Each number is 500 + 50 x the weight over its row's rms, rounded and kept within 0 to 999. Layers, rows and columns count from 0. Numbers have three digits each. The size before them is the row's rms in percent of the matrix's.

# layer 6 MLP gate, 320x64, rms 0.246, rows 63-96, columns 0-63
108:518576575391545498454561551548511490487484593551429553460417508479541525513450497536480534505394509496514480389516534494482492499546492557512352471582503525565546438441497533574517541531532536
084:503482484531543487493403595480519482567478468559473428473489538519510453463521497514534500462430500551523463568448488567433581463480582550500657435587508482492506580487500562534504548469389432
109:543456514545430475460509457398475516535511474545558495397427497636485513532379411529500421502511571479595490567481543477475464532496520477422541486570521509454441526508490503546489512605525469
094:575459549520489521474459476480446509446513447427469620516615476442502527438571439464460478482503524481445508506424550547421546635424465465476520369506480524489426455564481495504514484484518485
088:549508511511466455424583438526546413504521473476599482508598571388479424508570488542525490487533527529490482435553560535587440571536522482542509452520463456444447413450460540573529568462468511
116:525399577529575531557576463522494489505438538559496485436441562487512537468463623396448444480480515602495524507488477500496545575548460481497491499555599424594567462514432474502534511550503467
109:593546605496568533484450577527419536468489523488407496520558549449521465517504451537584415468509424521534585522477595562424479468448417477553429463593547465490511517517474485560488546483480502
092:575575598465419494475520507438466462508474467552507501532483489469400619424583501580548503546492440479453498470509532523568563520555516510459436491390493590523589520525529473556509514581478518
111:473511515572426514488527452534471472441514434473561451499540614507554497522539540555506479514384518488470468459569562490420497499536446528476452572493564480484377396441533378525529561495480523
108:570547555546503530441411510439542516564480476468546534428572455367556566506498458568497620471485466486500471538488436625538517460469499501592477491440499500554486512494450488437452511534562444
115:466492587491431476511559487513625501535515453535474408454518444477533527546464560547518495562601433592536496487599459465583501485470472538497511480528523528556527504434404524486468548440614449
089:545527508456538535480482549598536546446477496613535515391523453509513512476396485543443468527478504533446420455458558473565499529557553439452445580530515554503457467528566451394493466414426512
116:486491466543456453488571477460424505489454511493462505447474558505504604456434466497627478470462471497482513378471445566563489533516512520546515526457571462499469518574449468458645469488517376
109:473459584511429468533483461452524405524438522426450545485393454444533437482432531629525524449536523537540515525432517511490450558434548476539609464529584592502514532482490437526455547509493523
101:507497479461499565450596527537461462544541490634523490528539524436449457482549506537487417461458513620472504520504519538488449532466519430509569466445480439532477518376499529430521564391590493
108:435459581549551521523516502500605533509542490429501510548513419508438480630506486532490434486525421610544487466413496535504592415526409451474478571515518575466453498538502513438499425528513507
112:526504627554512534485523410466488526593550520526485443486506526523557498503554480494455448508569485499433461491467489622453569423522438489409508516494570556516506551452370453559573478494554540
112:493423427551537508476547496547378515432478475498512590436490583536550526517494579505552536402465564361527470436461540471569459460561474574512557511498537451476436503567476493484506563482478515
107:553478435385484437521490464517546494465457532391512532499523601500418467476438487557557513438400454534550416386459535500454517492506478569464513500526565471534466447533532497416489535584446469
118:527436595546506533479550443487528503526498461416548522408388441522453457480511577411519563399598507456473490498487546558513480491415452474436459561524543515441478552505536495513422497556430546
102:500537542513503547509515423576531612466416486408424472511456519487548526505473499462506524570537540498502473492435477503388419522541409475503543476532394500452429489514578552484515439403547582
093:483564525511458484475509557544524538483492387449561508489497463442505508499505514543380590445418532537474471523457476436570599528430475560632451473540488496514405473457492492537521546403477552
080:537463526499544416453531460469499506490508472497465560616481424547456510439478520544452451563510479618436541473483537458489455469485539552440419498443539440571599502506496473505557393386542537
103:514534519524512432445539470463552477490488408462574484458581472436512419444481556453544515429426568487451592502613524498594481460469423512442545475581565511457562492452580539495520552470544491
117:517508511515463449558487448525561388460474432604481456421477572538468631463452560500469557580504472497522462458537467502496543502508502499463476509506489464581517540434514582491600531463501365
101:488432528441516478450575544476447439537498401550520503543501401519511480456556494508538506477496462531588428459451638529518440488546515426492477534526458474561580484415544518523489579559387492
097:517553549502516551475534458594399375501557494517428496497490526525468498506438487519541503551549558508477530451488466489519588605489533412580530425548475498495377488388511501499484423493562524
080:510550422539387521526524454504384451557478449533467547450458574466573523566580467561519601418531515475520466535476529582443413408455470555489537522464450517504498513452497573539513500533466465
102:547470434488467480528546541423530552498406467499451508536577377496535502525438438445505414413446497546473566433592491464550488421593418469529460550477507454543542545451469546504533554518516536
103:491506459514499545403537526517558503397585494498473501560538488555420530447499580529473530490564507550548601484548433490477513549432376479478444531516566445422482569442540553426451535534490562
094:457579541480464523445476523501445552477485439607440490548588437454454539496577575519472508543528371517506488455470561476469467444502430462526365524503550473536391473526497470506422524492486450
098:474484513587538469528515551474533480415495469401487514430496561584412526493550475458544491422505518464459533413558547537435507492474495529484481495528490642415464474413552505519544499527635508
102:530472594535576443515523498398414567490465517500463452563462450520521519471562397572493561524456513488429421429444543374538441503557435565550435516525475498477551531552504469542541528503505523
088:543515524501383537434508497530515536429439543509437498425501577480447483528494498482505421467486589492398504492529532485415527574525430455462500470461477552347555558467486395482432506520494531
# layer 6 MLP up, 320x64, rms 0.236, rows 63-95, columns 0-63
101:500533496536413518487544453564515448581452473501546460487387538484460512522481496512465441445577450511516475544459527471458397373408564489415519518521458466602491423512527495457459557462537576
085:542498444529472513462548502388401475509535525536538463552513544492607581472447463463610543471480436516485533619467503525436471509483466593489553595522503468465517491498470477585464431429490433
108:516445545414534504485521514545556494476430518487472468497603513482469478541533517479620567658500550566543399563468464488498483450484535560510576406457536491458533470553513538433520568486516446
106:510553509537491542541522386520442512513534467530565584454580471461447501426505457469478434363493417507531411462489420546445425491576635461441508542490502517490490490508541517490539544487517454
092:406542494494489551449412446536469636554540560515446542437508534520501550411435495467470461566510525453485439522487563500444537519514477507452626552454605519523550529482474451470495452568434514
114:418489453446451479496490576459483550536519494565448476478582504495464511531480325582559512447435496490515516516471503406542498449511575423450542540525406542418465532564517488422530463493456487
098:534518531452513477541522498502556505473397527559577538417498444453516508466595486522576477628553543513566476503437508513526527453538453582555499587487498455459518485446462559589528401405487460
092:533403451498533527446449444554493484547559489498551406548409578434499383498438459411524508511549490507501413500504467553493469490447463436467502501568469497598495447483478524550481511484593393
096:437488503564501531542475405500533550473503417485535466464556545563580505535500537487534499487412586430503497557581488507484425457474394493476465550452510536486516430510517347579532438501420517
099:465489477467551397519409484506477482515453477478530508514526547491535498592479393470566619469509464532593510573482551540566482517503457662483493464506454439472423495524553503528399498503458505
116:469501447528506518510489590480415531479560450526578570474470470467486507522479512519607499474478537437613519548499469539500417471401468456546532561523449498340582498492515521573446493441553529
092:515574426436480510459563589418531475527473572487436616551538504537576500509540460557535469556437555554503486542442517588541399445492506469463464529534459557525431471455478514482468402426517512
106:555516452497621528486461495444508489467526500498545552510581431603544403468507482422445440486456469496385484483523506462408478469517417382500513487465572498576529409504489521528443504471521449
103:578500490518504546425427466541515488398466466483502537454530541468434468545453508444475508487533503470420388515565521456524541434416468574411444582458441439494532425463485517543523619513486555
084:492477439588512478425544549579468507494483456529455461516491510441446421431578408508519512483473544630582476462507559511497558547463434523523557397410564484559565531490525531535473544483569495
104:519496521524463574499556523583519511488585525410582422474454477546506457424540519518505576504515509526461448482517527542506541505543456577499486623484457414453422474518457568583552602483553584
133:481479403391406484570535497458563483470461492618443575501432573458491514455495454478602514512499463578470469567539455397445438593492521470502481485491509485491458514508552481544475501463536588
103:505498547508516404454528380483538499466540545512504581449583537433511542496463617511526423440464531584523483396580528562483502565546538508518584485521525465520449505529513440509508531594466420
106:532495494402474512540551446485515455467443500509489511499516451451384463528394418448465462442487492444563459498437513558461444467522413472444483495451495625560474524463531479361520516554438495
106:479532540454500542441466554477530623659543559561409422508502510472440458494490466576480520584490487537456492487530450450453402560435499509538536447509592489517449453458490531472466484570503480
099:479501518526500545471515525575521489447560531554450451418500520528507478499451514566509491460638532606437542529443472528537494477568503580396542488467460571597540547478520498495572424550392529
108:467439429460583500486485513583543440498493496396482539519499531525563404534550514625544434444474480453458491418461412543498424425516503471417469477529443511487477545606488535545441492541490464
084:492450531496499534497511490543565411526498542448546482575461416478487476461534539516452559545503457529505498533518455434601450517424509487556502527443476568663561441457553450486443576575460420
101:473491501513567570494512548500551567469480527421502504536429410466469549478587505603509450479505456497533523530582527479512506554439479581557475448497638476422611478456459527495569417444513473
112:538406433418549505495475530442490465498473429548463529506436507581419549527444593419520457438453544527520485469555462571382526458412449483436519480507547492547446492565455506613486506497509480
109:473539495492476511472438590500556498568506526444407505388507567470479477528560481555512603511511569662481501524429517450550615564525551497547544452563530535509503516534430536473478495496467529
089:601487472480525526553508488509492526516501430516463488573520536480396555527512460489399424489521522413543502491512494473505615448522519495515567387440459429478503483473446527363449468429575453
093:482530511471544541534556432508567567621491497540544421548533546425500505458521483542520376526527468515540465504528530448460449532467469420541417438659533561491498539462457539508514520501578459
102:498424471483422438470534466604476438483454482443579394540551502630481513428495511505528497545583518422459437550557473489608498514488436532447451452475535521495561538457525525549456530461561486
109:455521466606494427555543580528519511467569468535523577515384509477480481524506509344572437463461546454572534510530539480619455470531451508440480483476590514527512502486521488467506516517596480
102:527496499470472532486535453426510553551463477502484570469510533391517530598557534558588465512407453567415506535482521541471446507656579427535538534536446566473511482470513513540502547449439549
108:508487511541469412437515449458500475525474518509574488350499550633454481522480483489530587488471497580468458535509450491500555400444561457526493469444432544472489514520555477582523461572527604
099:468441469463485490508443467519489596404510542435476527488468528530453517513391453478508520527435467575474487518504585441432525468483533409446502477558481420420528455592539514511516495472637595
# layer 6 MLP down (transposed), 320x64, rms 0.134, rows 63-95, columns 0-63
094:565465489476562544456465506620616534524534545505517558590552555469557500423515510530525443367421497522504440468552522494466516406485498491484444531458431485532509423517515543566468430501426494
084:508528512437542510469575593521511480509418401518545505463481526520475527568602428495466508506445537490526523484403415552502537467561425525534562511513520440571590409421494571475531594542476499
113:545581520459491534528427519463501491538540435470582567431534538465529469452526486364555526544499363554551542521507475544443456579434477533480456586416469493475453415519510487487485557453534467
096:480510543448441438493470583486515477535484533529382462500387493554587465507544558449540557603448552508526452506429471478535497508384458540526532516505465453491453474474369454528458464431477460
093:561465479519492420582580498473488488433498401459510510506468492429516503464576573679552508484508455509558570438519548479559547457457465386484437438480516438485493483452452514476479492463536531
128:502565565438492510483506566531517473480568516556477459457613515457517518543443564551449384569472543508517465491522474544405447398448477530487569500460508552487534519385518472504541526570496381
101:482507554498467622575439508473515570501490493490503561428455485474523544453462490433425483579530446480499417429482467520440462470435481607502483498509505486386491581604541521417510541490412525
099:434417592448548477488546524474552536517479543434436549496511436482502527557473546465535541563546525515572400444461528428461487313481421500518487505479546573491592482541503492511473528528515524
131:503517489546472484588432469464517513437568510511460517513551455507533513449459538505519445545503528444550617526538547470498389545452391480583508534537401548489467564529568517592562567525594512
112:530458545470445517463589535512480535457447546525455462472468564527494481633480589535458541524451557465463445361514454487457434489470584510404472423475517461487615475469477543515516457543508548
109:452502520528490528561465522489558511493474504469500452494558490448543544435487580330495561553591457493445502437493401483441432425432459484578467575499537457522487481489572450483421466501472427
086:528520482499563523546601435539485593410557546546495578473558525525560479509565464452531471459492481588542490556517485517479420570573481486565529486644491451465500567407544520520480505496568452
102:498526466456407490430537473505506485519559468482509475574626486520571567436454487502596483515561529566565500502582524488423509588499548403556512494474542506451532453412522484410591513522558486
107:478499408572507560555510489496473428458510429454512472473595508506475499501486544458556613541512512514415414428521482583514537453566459476470431534477532520583433412487516563546450512551547603
098:408487418434494549510520526493509531444410493465470507546487487499463518501580445441539445435462489438502461446545538521550599576444485558516427486455611483425501474594514549605492500563559527
104:549409538538474528467430556460483393529564522537474502457581503549488514546463457355497478533517586434513388470500456506453453535536511567556520556478505539436533552537470519421496595530518467
133:522571494510571474489447431490509557388535578491520550478563571453430571482547499599553462378515462462506526465561494467488454437448584476457555520519490538457432405541506464547424478507471499
103:484549574433441553506534496528535513477513508548494384539520421476522554539497393444456435591466494549486470563491476535463551507509493446448455421450508607434530494597531544442546483390487490
103:438515516448524509454493473623542437492459483568529412458488582607447531437544515495523500482521410474571438593591523478468580461488584555475501537463553548438530564526502569545487494484519540
107:555476528588463475604563460509433599469513488514526517473442422470557461582579543547512504566495454426497509555493536512558521411462440531433428551540619482477538514491535481532465588538527529
097:408496526478496575545470478489389550429532522497414504516494435448508572464615528608489489542470513572503472547545500444518521518481426495375531452462453533388418492481522520472509448502541495
097:499519537580523528493598563439451536431489458462539407476474408518501554522517465541447490444463574402629426485513486468400526395472498514537522523455472568493473461467524442529496471554443520
084:567469526564477528486473397462458478480533521487641497474541505459353468486552438479545534456472501462485529513603528496545536502526589455505413483467527525448527536468577500392557550463523547
108:471521480548529525474483469458504514432506505500516381509504493460458422407455520404451549514610552502398562527526570460507518552469553567470577418468475499478555435478527470540572514620534523
108:364485478525600438575538497544487496459518486473513495456485483456483551469467490525536500427496513489523542473612542436540494435656505538531492552478563512599586483457490473465582563489552524
099:532561476452557576467500502504477549530436498401492504482381476485469484377589495609559492516455486468553462563404484475505499462572505475400560481513490469391447524514464530493440518446493487
101:491467472446571585543481488452512491519576507531430498523567549506448485403458458398422538478528482421509476448505510448449495414482658604538578487554541548527554528471500462467533487481479492
096:484567550484461462582487514510488578622506450524558511629642603445561533458459472519489433418512525507505496507540582513536524453444476503499444486577487555533525521521545448500436469518465512
109:514580468543572543449469463572492477443567538515464508567459461535474528541464486731512467505496516513430487549455628485488560475540525594490510484459461516473533477521508497516528511472543466
102:538551494464525593550544497416492473521478530495570401509505523535497483541557449515459470461476484485491406480628494529455475388595556541510485485535413585409456451470487478551520536407458510
097:474509459505497503523469541575440529495548559499427505593523468530524506487539511405456504513472484564531434508563491379526496650382396513545489532517557525449506456524453454561418543542494513
098:465466414567506516471471590552524518525478543469502528526425593537467473515572431568463458459427429486525506581545536522487415565553506539522511504426552504575523524333502419502509491511458501
099:447385533591496499531556612553528494522462501471539469465562390540576482489445460501508468451556530549571498431494546522473467432524484546503504581439432546550508474628484520445511550525524558